{"num_hidden_layers": 12, "hidden_size": 64, "num_attention_heads": 2, "num_key_value_heads": 2, "head_dim": 32, "intermediate_size": 192, "vocab_size": 4259, "hidden_act": "reglu", "norm": "rmsnorm", "norm_place": "pre", "norm_eps": 1e-05, "positions": "rope", "rope_theta": 10000.0, "rope_fraction": 1.0, "qk_norm": false, "attn_scale": 0.177, "bias": "none", "tie_word_embeddings": true, "parallel_block": false, "init": "uniform", "init_std_qkv": 0.0729, "init_std_o": 0.0, "init_std_up": 0.0729, "init_std_down": 0.0, "optimizer": "adamw", "learning_rate": 0.0063, "beta1": 0.95, "beta2": 0.95, "weight_decay": 0.071, "lr_head": 0.0147, "max_grad_norm": 0.5, "warmup_steps": 209, "schedule": "cos", "final_lr_fraction": 0.1, "batch_tokens": 32768, "max_seq_len": 512, "doc_mask": true, "train_tokens": 113800000, "max_steps": 3473, "dataset": "wikipedia_en"}
Each number is 200 + 30 x the weight over its row's rms, rounded and kept within 0 to 999. Layers, rows and columns count from 0. The size before them is the row's rms in percent of the matrix's.

# layer 6 MLP down (transposed), 192x64, rms 0.19, rows 34-105, columns 0-31
119,158,171,209,160,205,195,230,184,187,230,202,170,191,212,165,204,206,219,145,129,159,175,181,229,257,208,264,232,168,233,221,194
098,189,194,186,236,218,157,197,214,238,164,219,246,213,178,179,236,183,173,159,256,196,181,168,207,186,151,210,206,242,104,206,135
104,223,219,212,230,199,167,217,195,257,140,193,206,219,239,226,227,205,178,202,206,209,227,214,215,149,218,198,227,178,243,133,226
087,193,212,190,190,169,142,231,221,180,130,143,179,192,183,189,198,200,201,207,127,201,195,187,169,180,177,206,176,236,264,191,203
119,209,196,164,192,243,149,232,228,219,185,194,173,144,239,250,141,173,241,220,166,172,197,216,179,162,169,181,178,162,220,202,268
094,163,213,235,176,243,179,200,198,152,212,216,191,181,187,196,223,208,202,201,226,220,207,238,214,162,207,181,182,198,99,227,251
090,192,183,175,200,217,223,235,221,252,141,217,186,181,162,223,219,200,156,196,228,171,198,190,244,180,202,182,229,203,242,182,215
096,204,169,236,200,205,207,177,216,179,186,152,237,195,168,185,233,182,149,260,178,115,205,160,140,177,199,225,173,186,185,207,198
105,180,218,226,178,212,201,223,218,166,158,184,176,158,247,206,277,134,194,166,229,178,216,257,196,204,219,220,218,184,168,207,155
102,175,186,223,228,186,220,165,160,192,179,164,201,173,157,232,135,135,150,169,178,194,183,190,181,182,172,183,205,177,168,221,165
099,195,201,193,125,143,225,246,211,212,173,213,168,187,195,197,182,187,160,136,208,190,172,190,208,213,174,186,205,193,162,200,163
104,193,282,206,201,212,168,206,271,206,153,153,189,218,142,177,153,226,223,168,236,219,210,136,190,184,237,197,146,230,215,237,239
085,228,228,210,126,234,221,203,232,213,151,242,220,189,232,197,157,217,201,212,222,175,238,169,226,184,185,155,205,221,229,171,248
108,208,207,194,251,205,157,225,214,192,148,168,222,213,156,246,199,229,222,180,169,210,221,203,141,196,207,209,236,207,149,185,188
095,217,207,176,193,216,200,185,203,197,214,190,155,194,196,204,195,223,141,225,215,169,227,176,259,212,185,217,233,219,155,224,143
088,211,217,210,264,235,197,234,229,192,235,201,211,176,195,218,250,247,196,195,182,211,202,153,237,206,233,186,213,184,115,200,178
082,217,207,211,159,173,169,238,209,186,267,202,244,236,224,183,217,199,226,233,202,254,217,163,222,182,195,234,198,164,199,144,265
099,162,242,216,245,228,194,184,207,167,206,211,225,170,205,207,216,239,243,156,184,165,208,176,249,190,247,192,257,208,241,180,235
110,232,178,224,193,163,227,168,244,209,225,213,198,237,239,186,203,141,213,176,194,163,188,239,170,188,249,174,209,169,186,207,232
123,192,196,200,181,265,225,227,154,186,210,273,227,177,157,182,242,199,187,168,173,200,187,197,261,237,213,187,260,227,185,198,226
077,193,202,235,230,184,223,210,202,183,182,156,174,164,191,187,226,207,249,175,173,190,226,216,187,140,223,182,206,212,305,194,203
115,178,175,230,177,182,224,205,228,185,192,206,174,194,157,184,121,225,232,193,201,150,232,156,230,164,203,215,189,217,205,163,171
109,188,204,204,197,221,219,201,148,196,202,231,199,182,217,135,125,170,258,185,224,220,252,189,181,205,200,184,211,192,273,223,209
102,182,186,242,223,210,255,194,193,154,216,189,172,186,236,217,200,210,214,217,240,201,207,223,179,240,242,217,227,202,154,148,186
113,171,180,201,184,185,209,174,211,181,192,233,229,175,206,210,254,173,209,180,240,232,160,187,235,187,200,200,213,155,256,216,162
095,254,220,237,238,226,199,162,133,168,220,200,172,204,155,187,205,196,212,196,222,246,196,206,237,217,238,232,216,188,234,207,213
104,191,216,206,164,216,147,213,176,175,192,187,233,249,197,152,158,163,195,173,219,209,180,179,179,203,202,221,243,230,232,140,190
092,228,195,190,176,178,174,237,196,255,126,203,204,203,150,204,175,208,247,176,149,155,240,184,189,164,228,226,174,195,277,143,204
113,236,193,215,205,192,148,195,227,197,175,235,189,178,187,167,180,193,220,238,244,156,163,207,187,200,138,175,211,220,233,199,211
092,193,245,165,182,156,187,206,232,165,179,211,197,210,161,171,161,168,220,192,234,192,235,238,227,170,210,183,194,198,303,208,224
104,197,271,246,250,226,235,149,190,147,195,178,196,184,233,209,186,170,212,174,135,203,193,194,248,169,195,182,215,200,156,152,193
099,209,201,208,230,182,197,210,224,141,153,240,170,253,193,192,189,231,165,200,194,286,188,160,188,202,180,205,227,226,287,185,265
103,235,182,196,164,214,208,183,236,215,183,225,223,232,173,227,219,156,184,227,239,231,188,192,155,152,151,211,189,170,226,190,233
088,202,207,181,185,229,193,233,263,180,139,203,161,171,213,227,168,284,197,200,197,229,223,185,217,196,199,227,186,202,222,179,216
105,189,208,194,179,229,222,237,216,151,168,172,155,204,244,208,200,214,213,159,206,274,185,190,232,252,252,180,147,193,162,180,147
092,164,184,203,172,226,246,217,185,183,195,200,152,195,229,241,241,207,186,210,282,169,226,209,208,212,234,170,199,163,132,207,164
104,207,211,229,216,211,204,153,188,207,225,238,197,196,221,191,205,139,249,200,204,227,206,211,215,184,206,135,180,141,201,237,225
103,227,210,240,217,192,198,143,259,193,157,205,214,194,178,168,243,229,270,207,160,147,185,198,182,184,213,202,186,139,206,239,213
127,158,222,218,304,210,246,227,165,154,217,247,217,167,197,196,185,175,216,205,185,255,183,208,197,215,243,166,210,228,214,212,209
102,218,196,175,207,200,128,212,141,165,209,209,150,229,170,180,168,185,232,224,163,166,177,201,192,192,197,188,206,143,234,210,190
094,225,218,196,159,181,192,165,203,152,193,233,254,204,199,185,231,206,247,236,207,163,183,151,177,180,196,143,182,233,318,205,194
099,186,181,234,216,192,197,164,210,212,149,205,140,233,251,243,171,250,230,217,201,209,191,145,194,166,210,207,178,219,241,209,217
089,158,206,198,222,195,205,191,223,168,178,259,208,192,193,202,233,217,171,209,120,157,178,217,199,164,201,186,197,189,211,193,228
106,204,197,152,211,220,232,192,136,156,185,217,199,187,200,213,136,208,178,180,160,200,152,196,228,208,159,232,197,250,179,202,159
109,183,146,231,215,203,169,224,119,225,229,205,200,176,229,220,173,263,217,227,209,239,224,204,209,209,189,195,158,227,235,181,142
054,238,185,198,219,204,160,225,184,223,142,229,240,202,228,208,175,188,241,213,173,208,167,207,184,201,226,244,219,171,240,240,220
098,241,197,222,255,238,175,163,208,203,195,194,186,203,265,202,185,203,149,176,198,95,184,175,187,177,194,204,170,173,161,215,213
091,229,197,236,142,191,193,184,150,193,282,198,242,223,163,221,187,199,221,168,240,296,153,195,207,193,217,206,184,212,188,194,180
105,230,213,223,189,185,226,242,219,186,184,236,234,246,224,181,220,203,154,206,143,175,155,209,160,238,186,227,182,251,206,240,196
118,208,235,253,227,235,226,239,191,215,183,231,210,173,186,212,188,240,250,207,170,169,239,268,199,178,209,190,206,191,270,232,209
113,185,222,209,212,200,214,180,159,204,193,153,169,240,126,153,254,174,221,229,194,183,169,179,207,234,218,176,201,153,191,163,239
095,208,230,227,178,235,249,155,163,181,191,206,255,186,219,210,215,143,180,225,218,240,210,229,153,177,189,211,217,222,151,215,212
096,165,185,190,223,231,223,171,201,180,201,211,196,150,214,197,209,203,166,189,227,187,174,227,233,236,150,206,191,193,224,155,169
099,213,194,209,194,237,179,193,181,269,242,215,189,209,170,143,214,226,232,186,226,144,205,193,143,177,218,226,225,169,204,172,205
103,211,248,187,194,175,217,173,256,163,188,141,194,219,175,197,168,212,209,200,234,216,207,215,154,224,214,166,205,191,121,195,182
100,146,222,224,201,190,205,196,238,148,185,164,205,165,244,228,230,213,185,160,174,234,185,180,233,242,228,174,233,229,173,234,198
103,197,185,179,166,214,178,245,165,148,164,180,159,208,243,219,226,139,203,226,194,210,204,225,261,242,193,209,187,164,166,168,177
095,134,226,204,160,162,207,179,220,184,176,194,206,217,173,189,187,208,211,194,165,212,266,216,231,211,219,225,192,206,249,203,162
086,268,266,224,206,202,192,204,233,195,179,288,197,189,259,210,207,189,214,214,177,226,201,268,215,219,195,156,197,170,219,224,215
093,188,193,199,178,257,197,214,197,201,207,222,250,220,166,248,274,166,192,235,198,147,156,165,205,136,211,202,194,198,237,265,196
081,216,255,242,181,218,170,179,222,222,226,192,153,202,207,192,204,208,264,175,214,244,246,233,212,224,194,204,206,193,320,184,204
108,209,193,167,216,180,256,179,253,281,179,248,206,199,223,233,256,156,170,220,206,188,249,239,225,199,194,194,190,255,172,162,212
095,166,229,212,217,159,204,228,188,169,171,156,214,177,184,247,241,196,170,211,219,185,203,223,186,166,162,219,222,234,113,206,192
115,207,166,185,137,186,224,192,257,173,186,196,198,197,154,193,262,202,218,149,160,219,224,191,167,205,167,178,179,207,238,249,200
092,259,192,188,194,186,252,233,189,187,242,199,199,183,192,244,143,214,162,174,209,231,190,200,195,253,184,212,225,244,285,192,206
110,259,220,230,222,220,237,164,188,244,196,209,236,202,221,207,176,246,241,176,207,231,204,223,228,243,192,140,203,186,170,172,218
097,207,223,221,178,236,199,224,233,183,213,229,224,179,213,170,164,276,243,245,215,208,231,206,194,191,159,188,209,194,237,194,213
115,165,187,188,184,182,236,170,211,227,203,129,161,185,189,212,213,243,199,186,198,193,253,199,208,179,210,164,222,136,199,204,153
091,262,199,182,208,207,211,167,176,165,206,241,229,194,155,202,267,167,175,150,220,188,173,187,198,172,154,176,201,225,189,219,154
098,224,138,204,220,200,191,202,169,212,230,201,188,225,234,227,210,200,191,220,180,226,182,203,162,182,229,187,183,174,191,193,227
089,204,169,193,206,173,214,165,194,241,182,253,188,225,205,195,172,219,127,199,244,200,178,203,218,272,156,231,199,212,171,190,234
086,241,173,165,189,201,217,208,157,215,242,200,180,191,223,168,213,194,223,208,274,218,202,202,187,196,170,197,173,192,231,153,213
# layer 6 MLP gate, 192x64, rms 0.203, rows 35-105, columns 0-31
102,228,241,165,178,166,227,236,212,202,189,208,244,163,254,168,206,268,188,157,221,183,211,217,176,198,157,194,201,227,211,209,223
100,179,236,181,221,168,250,188,180,226,181,174,214,225,249,183,176,249,274,212,227,208,113,191,214,245,188,197,227,180,246,165,244
090,230,205,172,225,201,205,237,209,171,144,170,178,192,195,174,206,243,206,133,228,226,198,209,224,220,160,228,201,251,175,228,220
106,222,143,202,157,184,221,217,160,150,223,174,193,186,224,249,183,238,227,190,231,204,235,216,185,234,241,215,225,187,217,179,241
098,217,216,227,184,201,166,185,167,236,206,241,229,130,222,187,171,218,243,216,228,277,154,233,212,204,203,207,209,243,237,179,166
097,219,175,180,163,149,217,206,222,159,204,243,207,206,242,141,226,226,232,222,194,259,201,218,158,284,239,220,234,197,218,197,219
097,247,185,220,185,185,181,223,210,195,183,184,205,227,188,206,221,176,247,157,188,244,152,226,264,202,197,191,204,264,206,199,216
106,202,156,139,211,153,229,211,173,184,234,235,196,164,218,167,204,185,195,218,233,209,145,251,190,226,164,163,200,267,236,135,253
098,211,165,179,155,129,187,170,226,180,182,203,244,212,206,213,220,202,193,186,192,213,221,224,205,186,127,151,213,217,217,161,187
103,215,214,176,147,169,184,191,179,140,208,229,224,202,218,210,166,200,238,201,245,208,220,199,185,181,180,193,193,220,204,153,207
109,205,179,218,128,204,204,199,206,205,213,189,202,199,233,135,207,280,189,195,207,227,199,253,249,206,200,194,201,205,206,224,195
092,247,169,190,197,138,218,250,193,135,186,230,197,174,221,218,232,238,207,153,178,164,209,200,199,211,155,194,254,201,206,179,222
107,206,210,185,199,215,168,238,221,196,154,191,210,196,139,178,164,227,191,241,144,231,203,203,234,270,220,96,192,217,227,195,209
096,225,226,163,190,163,212,209,188,207,207,252,181,185,163,176,185,195,200,220,171,203,154,183,232,269,162,184,208,190,217,187,209
096,246,161,203,128,163,206,234,157,167,166,200,154,245,279,215,209,175,207,221,234,202,205,265,191,235,194,181,198,217,210,188,164
098,178,215,205,187,127,218,173,203,209,191,212,260,211,217,165,120,245,206,159,221,194,198,207,196,203,179,190,173,185,199,228,272
105,285,144,164,181,145,184,264,166,209,175,209,192,203,199,175,181,252,218,213,193,212,176,197,225,232,192,228,166,211,190,187,251
104,238,165,173,184,225,224,164,212,176,203,207,190,165,237,162,192,205,204,123,232,245,225,173,220,215,187,131,230,195,235,203,255
110,230,181,205,199,217,236,240,200,195,198,219,173,179,213,178,95,199,190,200,196,230,148,196,211,252,153,176,195,210,224,218,227
096,225,209,174,141,168,194,208,215,180,172,236,180,210,190,201,204,200,186,230,214,229,185,274,251,237,176,206,175,210,202,111,215
113,229,208,184,206,194,195,238,168,210,202,226,209,197,231,164,193,183,203,144,171,192,216,201,216,214,179,220,229,206,242,199,212
107,204,164,165,199,223,245,197,243,184,221,214,219,111,213,152,212,154,190,153,202,195,228,184,215,236,203,181,271,197,227,216,179
097,232,255,156,168,182,192,221,222,253,188,178,213,171,257,199,197,219,194,187,252,189,178,253,263,179,188,204,190,245,197,193,184
109,241,152,172,169,154,264,182,195,198,194,227,203,210,181,167,210,210,230,195,252,200,204,219,184,195,171,211,216,198,202,164,261
098,194,199,197,234,210,200,199,231,181,236,231,203,185,209,174,178,189,217,192,196,178,138,217,187,232,151,182,215,188,214,206,247
098,175,185,173,190,162,214,216,237,176,187,232,223,211,218,162,122,217,249,252,208,259,200,222,203,246,221,174,171,218,226,206,281
095,203,197,191,215,183,183,209,155,205,190,205,183,186,213,156,183,212,229,225,219,243,116,177,226,198,184,181,204,181,194,150,264
103,201,201,183,229,188,220,195,171,239,168,211,158,189,226,224,136,242,222,202,191,234,179,195,217,255,198,154,222,221,238,152,213
096,241,233,192,181,167,223,239,192,242,157,248,206,196,227,226,208,254,194,207,201,210,214,212,261,246,182,197,176,195,196,218,181
098,243,198,189,234,176,216,191,209,184,212,249,183,187,247,197,130,190,199,210,263,210,219,193,166,262,189,178,229,209,244,152,168
106,240,214,188,196,152,182,272,159,187,163,205,191,212,208,147,188,275,208,179,254,182,182,208,216,203,230,203,187,237,210,190,187
102,240,192,210,186,206,172,202,197,148,202,164,228,185,170,190,215,214,216,164,181,241,148,216,278,236,209,193,129,211,229,200,192
098,275,157,176,169,180,227,228,197,225,193,177,220,208,190,191,155,192,264,187,219,198,140,177,202,208,179,231,260,187,206,199,220
103,194,202,193,234,186,231,181,212,226,221,218,205,135,189,213,170,228,192,244,209,199,193,239,197,229,167,161,241,248,234,176,204
098,191,188,150,146,163,195,256,188,215,202,201,184,174,240,141,175,194,203,202,261,166,186,233,204,218,217,141,184,216,234,224,166
104,243,199,203,161,182,195,205,200,158,237,222,161,222,202,210,207,153,191,181,248,277,195,227,179,191,209,180,264,239,198,221,200
105,202,197,165,181,208,287,243,166,181,206,214,203,184,180,165,195,173,219,206,179,180,242,210,176,278,176,176,198,229,197,189,234
119,206,195,139,216,156,225,213,185,208,207,238,191,218,202,229,146,222,201,200,195,218,221,224,198,240,196,187,263,206,266,164,168
093,218,172,183,218,173,267,216,212,224,249,231,228,218,208,188,186,186,207,158,217,219,211,162,245,280,158,184,178,219,214,115,243
105,205,154,173,207,216,178,281,167,207,219,227,207,189,195,150,152,250,212,146,261,195,192,256,226,197,218,165,218,228,199,161,196
099,203,212,193,226,171,203,177,215,213,164,170,217,164,253,187,184,263,186,156,219,204,255,194,207,169,202,218,185,211,244,220,163
087,203,189,158,216,220,200,192,143,179,245,253,233,209,200,178,145,218,239,196,209,143,209,193,153,163,180,168,217,182,235,204,262
105,197,194,204,232,185,217,183,198,161,197,203,237,230,223,225,219,170,216,188,196,244,222,245,242,192,141,205,183,205,248,129,196
107,237,204,161,214,199,270,185,201,161,153,185,219,183,178,172,135,207,189,190,201,222,236,252,222,235,198,162,241,205,205,208,181
079,223,152,153,163,149,232,237,187,166,190,197,210,171,214,206,163,188,240,189,219,272,159,228,238,225,175,197,193,238,248,189,230
102,189,229,214,195,185,250,201,158,163,242,221,221,186,208,189,203,214,226,180,201,223,260,242,203,233,186,212,178,260,192,219,171
092,194,224,236,174,144,216,184,210,132,137,227,261,206,225,197,180,250,165,144,224,197,210,175,229,255,168,140,195,247,217,157,207
088,281,162,174,224,222,203,218,229,158,206,225,165,230,165,208,220,193,218,255,201,263,213,279,219,212,209,230,183,206,237,186,236
105,175,178,234,183,199,213,207,173,177,200,219,230,137,159,219,153,190,195,209,168,223,201,184,204,238,163,175,213,256,223,120,145
111,212,183,112,155,205,212,169,199,200,224,206,208,134,210,211,165,224,218,196,178,210,194,205,187,239,183,185,208,192,217,227,214
105,198,172,125,153,200,237,223,167,204,210,252,222,204,196,158,204,223,234,166,189,218,189,269,213,204,178,205,210,235,214,186,189
096,262,212,207,128,194,184,192,212,207,217,222,218,185,181,185,142,216,264,225,270,232,171,183,223,208,187,109,215,206,226,164,227
099,197,210,184,221,130,178,205,172,218,191,232,254,150,196,227,141,225,215,186,226,166,199,198,153,196,205,197,233,192,225,176,241
097,208,229,142,220,153,184,198,152,224,191,181,236,163,172,210,166,197,270,206,190,164,196,224,175,187,168,118,262,166,253,211,215
091,213,201,173,193,183,187,175,209,202,238,209,182,189,199,138,209,273,206,197,182,238,163,260,224,181,219,242,151,234,228,133,165
108,220,161,169,194,165,256,219,145,191,275,161,217,229,169,148,197,206,183,188,215,252,191,209,192,244,225,164,237,216,196,196,255
096,254,135,221,183,192,201,209,185,197,259,197,265,173,159,179,206,207,236,157,234,250,233,227,191,203,166,218,238,250,192,237,160
085,208,144,207,162,215,169,223,171,224,190,168,225,182,172,175,169,256,181,154,184,165,239,230,200,226,209,175,213,179,265,171,202
098,184,165,146,206,157,230,246,203,200,174,164,244,171,197,197,122,186,256,197,201,169,188,200,223,230,124,208,219,203,234,206,237
092,236,168,206,104,227,193,240,197,168,197,198,188,190,226,194,223,213,229,215,192,222,192,227,204,265,224,234,156,270,212,178,207
102,198,143,142,192,226,216,199,186,219,218,175,204,222,228,175,182,216,185,106,213,198,210,217,193,188,193,180,229,185,278,189,211
100,220,205,192,173,230,177,190,202,167,191,214,244,209,194,164,163,218,223,161,245,185,193,173,192,196,168,148,197,230,175,206,187
111,185,142,147,179,190,191,242,224,209,174,194,213,182,228,194,183,236,236,142,260,229,199,170,228,219,210,228,235,241,220,177,209
092,196,231,179,226,208,170,161,144,160,204,185,220,184,256,177,187,229,252,143,276,187,198,227,233,195,192,188,201,205,190,190,186
114,189,202,181,180,116,187,216,206,210,198,233,205,185,214,179,197,281,197,131,240,184,213,199,177,222,212,204,242,201,237,191,192
093,216,120,198,215,193,181,172,205,222,250,239,168,208,174,171,219,182,209,195,208,236,185,175,163,241,164,236,183,205,267,202,200
118,226,179,211,141,149,232,197,204,162,205,193,210,218,211,161,226,209,177,168,201,216,235,238,190,175,227,212,205,238,232,194,212
095,204,201,224,198,169,193,285,181,181,210,178,242,207,208,183,174,230,160,182,216,175,189,205,187,222,175,231,233,215,232,199,189
101,196,196,181,207,206,248,225,203,203,219,201,190,143,161,197,161,178,211,224,174,195,232,219,195,191,214,175,201,218,243,225,147
094,213,169,145,228,208,206,213,193,236,160,200,179,253,241,150,239,240,208,167,230,256,173,227,231,214,154,251,146,215,178,141,219
094,227,212,191,181,231,218,189,214,191,172,215,167,130,167,182,231,177,239,236,174,212,219,212,226,190,186,188,144,254,199,224,222
# layer 6 MLP up, 192x64, rms 0.209, rows 35-105, columns 0-31
110,227,238,166,194,182,234,211,224,252,201,177,235,195,261,224,216,246,170,204,210,178,189,203,224,193,162,241,162,252,176,213,191
112,146,218,229,229,202,212,214,143,240,201,188,160,207,234,192,220,283,219,204,212,179,154,180,135,263,211,235,203,175,203,188,215
088,179,171,218,213,199,245,150,179,197,204,182,257,243,236,179,224,217,149,143,155,177,202,181,191,205,245,214,183,149,209,182,224
104,216,205,215,200,169,222,181,166,198,235,157,260,216,132,210,237,214,233,201,163,211,158,184,278,202,214,171,246,174,193,244,159
093,173,209,183,227,175,217,192,145,207,189,251,233,224,242,176,199,189,218,204,265,215,162,223,211,166,176,179,222,220,203,194,173
091,168,223,268,210,235,163,224,163,215,161,184,191,176,183,221,193,187,133,187,190,171,191,172,232,204,155,153,198,227,193,228,194
097,219,211,201,241,168,221,244,238,163,214,160,188,186,197,192,225,204,209,192,205,276,164,239,247,141,218,214,222,252,201,205,255
119,157,197,185,202,156,231,224,147,191,237,246,200,190,182,160,162,203,208,213,210,192,207,257,164,230,150,208,209,262,207,193,231
094,171,181,192,184,177,190,171,208,201,205,180,215,194,209,189,223,213,191,188,202,251,184,202,263,184,147,232,236,199,179,211,169
093,201,124,231,216,236,284,224,217,248,156,173,203,226,156,221,189,191,166,199,130,191,206,185,194,193,202,191,264,147,229,216,203
106,184,198,195,176,221,194,190,235,169,254,207,158,171,213,159,231,294,192,212,165,176,248,180,231,177,206,187,173,214,207,243,168
083,177,232,213,224,229,163,166,198,233,222,182,178,228,187,180,165,166,210,270,223,242,170,197,213,200,255,218,141,208,209,195,194
108,230,186,218,207,234,151,235,201,221,148,185,203,203,147,206,162,205,223,211,201,175,204,222,267,229,179,146,206,186,211,208,210
092,218,171,181,183,181,186,206,172,190,177,200,171,175,227,184,219,203,205,180,204,266,180,197,187,205,192,207,211,228,141,280,200
087,247,169,185,145,185,196,286,134,196,146,185,198,214,217,184,198,220,225,228,174,209,228,159,165,206,228,195,207,178,206,174,194
083,215,202,193,163,243,179,197,198,210,196,228,172,218,175,229,201,120,193,223,230,222,125,201,219,243,237,197,172,173,212,261,149
105,194,193,152,197,212,241,228,198,153,216,214,186,198,218,194,200,208,193,163,196,220,235,185,156,184,162,196,234,259,205,201,171
114,235,139,188,188,240,214,173,202,180,223,196,160,223,207,181,155,184,161,181,190,197,242,177,172,190,157,208,219,197,198,174,229
117,232,220,232,202,166,166,187,192,213,241,184,260,206,179,239,232,179,209,225,218,214,193,159,186,240,222,203,175,234,203,198,210
097,202,173,131,256,165,162,204,175,258,201,245,192,183,208,186,175,185,257,213,226,222,183,219,152,249,208,199,228,204,226,220,220
116,190,216,187,187,200,172,207,168,220,182,222,222,240,182,196,173,194,254,166,225,186,186,170,171,193,192,161,282,182,211,141,240
113,166,143,200,189,199,229,208,102,232,207,204,179,179,190,139,178,184,149,245,155,160,213,234,175,236,245,210,173,219,232,237,220
096,136,236,244,176,270,197,184,210,191,217,181,152,220,146,187,220,230,181,225,142,230,205,198,232,176,225,225,231,138,200,179,218
103,149,170,161,233,187,214,199,175,196,220,267,193,156,166,185,241,197,132,199,173,205,232,125,193,217,137,164,174,206,211,165,210
081,176,210,184,243,177,214,175,158,247,237,236,246,205,179,145,178,251,181,164,221,137,202,180,138,220,234,197,252,158,211,171,195
097,189,206,190,201,183,157,205,195,201,200,190,171,246,228,147,255,217,164,170,193,191,176,176,221,150,161,239,243,161,215,208,208
091,191,157,195,173,205,248,228,257,195,222,210,216,163,178,229,212,174,175,219,188,188,212,232,189,248,207,192,229,217,237,161,168
115,209,151,194,179,236,182,209,248,152,196,222,231,173,172,129,265,183,184,201,220,209,166,191,224,216,165,254,183,187,204,224,211
097,210,124,171,230,201,223,176,158,186,250,163,218,183,175,190,204,196,226,164,208,147,223,171,170,178,178,175,248,189,217,198,209
095,191,172,199,247,187,281,237,163,231,165,199,111,215,185,190,136,216,140,226,175,228,209,197,205,218,221,150,174,237,179,222,161
110,175,178,210,123,203,174,218,226,222,267,187,213,187,158,197,244,140,239,205,163,215,169,226,207,210,221,247,176,190,202,230,225
103,201,150,191,174,201,201,214,241,200,151,222,166,195,235,159,191,214,172,200,206,196,205,152,164,184,213,243,243,223,193,249,247
088,156,201,219,209,206,177,236,209,192,194,197,182,190,241,196,176,225,149,187,192,215,282,260,208,199,188,188,144,191,222,193,226
097,244,202,187,152,198,157,193,155,214,229,266,248,237,216,200,167,150,206,207,218,199,180,181,189,260,193,151,185,118,214,232,221
100,182,205,187,180,161,246,233,183,231,200,180,184,138,246,176,194,181,187,234,220,170,203,252,168,225,217,172,158,210,211,155,182
097,158,122,198,145,210,186,199,223,161,156,151,198,201,194,199,225,155,187,156,179,241,221,251,194,209,213,278,186,237,223,226,247
100,152,193,168,151,259,239,213,250,200,233,159,183,180,207,178,226,196,206,173,217,215,224,185,180,217,174,242,196,225,194,176,276
148,176,235,165,210,205,216,201,207,221,213,195,191,208,180,246,167,208,176,232,161,209,203,202,181,189,277,189,230,174,263,207,148
100,239,168,264,243,216,268,184,215,202,277,202,202,186,196,225,205,204,192,203,178,209,201,184,217,218,195,172,204,221,197,154,222
121,228,227,221,201,207,226,129,232,184,197,199,204,199,250,281,229,155,225,238,196,246,182,177,238,236,161,189,175,188,209,235,158
088,205,251,219,194,251,169,161,216,190,244,197,265,176,167,243,200,156,190,228,206,207,230,253,250,189,179,215,200,148,206,249,206
079,253,193,215,175,196,221,202,221,186,269,162,199,223,227,208,257,229,218,187,246,268,196,172,201,206,190,252,202,204,184,214,234
099,225,193,217,180,180,173,241,202,251,204,228,163,155,168,167,207,191,180,180,185,140,153,182,212,187,234,190,223,192,168,263,172
126,180,139,207,189,198,156,227,195,200,178,209,189,190,248,196,210,229,195,211,184,212,141,174,212,214,212,220,160,198,209,157,222
055,166,221,183,140,207,174,170,163,191,136,220,183,227,229,176,178,227,183,183,115,163,179,198,246,186,202,210,189,164,207,231,170
091,233,196,201,189,190,202,189,201,159,238,242,250,210,198,210,237,188,231,236,164,241,223,209,192,235,199,232,165,187,193,195,190
088,235,122,197,169,202,158,223,175,209,175,216,186,203,242,199,161,187,236,188,191,176,185,212,202,213,229,198,233,214,224,201,250
105,242,157,182,225,180,252,209,226,190,160,228,165,233,256,175,221,175,183,200,233,210,219,199,223,206,217,235,248,234,194,128,171
103,156,211,191,194,174,242,225,200,196,200,263,239,162,192,193,167,228,166,162,222,155,213,249,170,264,196,175,203,192,186,182,181
119,212,174,132,179,186,206,191,220,216,228,219,204,165,191,181,156,209,246,265,159,173,213,157,157,226,132,197,218,208,242,230,201
134,159,196,149,164,215,253,202,162,215,233,269,247,211,179,153,210,200,229,115,183,181,232,251,192,216,189,204,193,197,160,189,187
086,197,187,236,241,192,190,239,187,187,170,162,205,198,203,208,211,262,155,180,164,223,206,218,121,219,190,238,184,213,198,217,145
092,206,175,203,162,152,188,219,171,168,224,155,175,211,163,197,233,178,165,197,145,177,195,228,209,223,218,152,193,212,142,223,223
091,170,185,175,195,164,126,170,176,235,201,244,155,208,167,214,194,186,220,241,190,139,241,234,173,204,182,162,273,209,203,203,231
099,238,204,182,175,208,162,193,252,232,242,220,168,255,196,239,234,224,191,191,156,136,163,213,204,201,235,221,172,245,207,177,169
105,191,192,189,177,215,169,236,149,245,226,199,204,198,215,146,176,240,197,234,260,225,197,202,203,261,232,211,206,189,171,217,179
091,187,220,179,166,208,222,196,179,194,171,185,231,189,227,195,191,242,216,198,216,186,137,155,221,161,241,156,176,167,216,219,146
081,205,221,151,177,180,201,201,157,186,211,171,168,206,246,206,192,149,215,208,206,197,182,171,207,161,151,191,203,222,158,232,195
095,186,187,179,217,178,187,248,153,219,175,169,223,195,217,216,154,209,238,188,202,163,190,205,174,257,180,219,205,201,242,179,202
093,197,225,156,206,194,158,168,207,203,173,233,197,262,227,254,215,195,215,220,195,223,126,216,222,213,196,176,219,159,223,210,195
107,187,192,192,220,195,200,234,194,176,236,184,230,180,123,245,243,183,235,195,232,173,185,201,230,216,178,122,212,214,189,214,208
097,220,178,165,185,225,175,259,217,200,144,140,219,221,209,105,234,245,240,189,208,218,226,218,190,184,159,191,233,219,207,200,172
111,185,250,222,214,216,221,155,164,136,205,187,199,169,236,160,204,237,183,221,150,174,236,225,183,176,255,191,166,154,186,238,184
091,205,210,202,193,198,203,192,241,213,201,226,211,209,183,220,246,185,219,248,120,233,184,171,223,177,236,215,176,183,216,248,181
101,181,199,250,228,250,199,201,176,190,203,204,173,180,240,176,177,148,243,234,158,224,185,213,181,225,220,212,141,209,177,211,200
090,241,203,181,210,179,215,201,227,169,149,166,197,198,234,221,192,224,198,178,213,203,190,235,242,159,251,243,192,225,143,211,215
129,207,135,226,191,170,226,158,194,147,180,202,215,261,201,226,214,158,200,191,223,221,255,219,205,191,194,233,240,169,234,195,244
090,168,148,204,191,201,195,200,221,202,169,198,206,170,238,213,200,201,205,221,204,222,188,180,194,189,185,190,188,200,201,175,225
089,206,206,180,204,228,194,251,239,158,168,221,178,219,205,197,211,141,214,257,165,205,180,166,237,206,165,170,157,239,186,229,194
088,179,224,214,199,243,170,230,202,207,206,156,154,207,156,177,229,175,229,197,184,214,148,231,256,171,209,195,139,179,210,249,199
084,205,213,227,227,171,225,226,181,264,254,164,248,153,244,224,161,207,182,205,186,179,164,188,211,265,196,172,217,164,212,183,150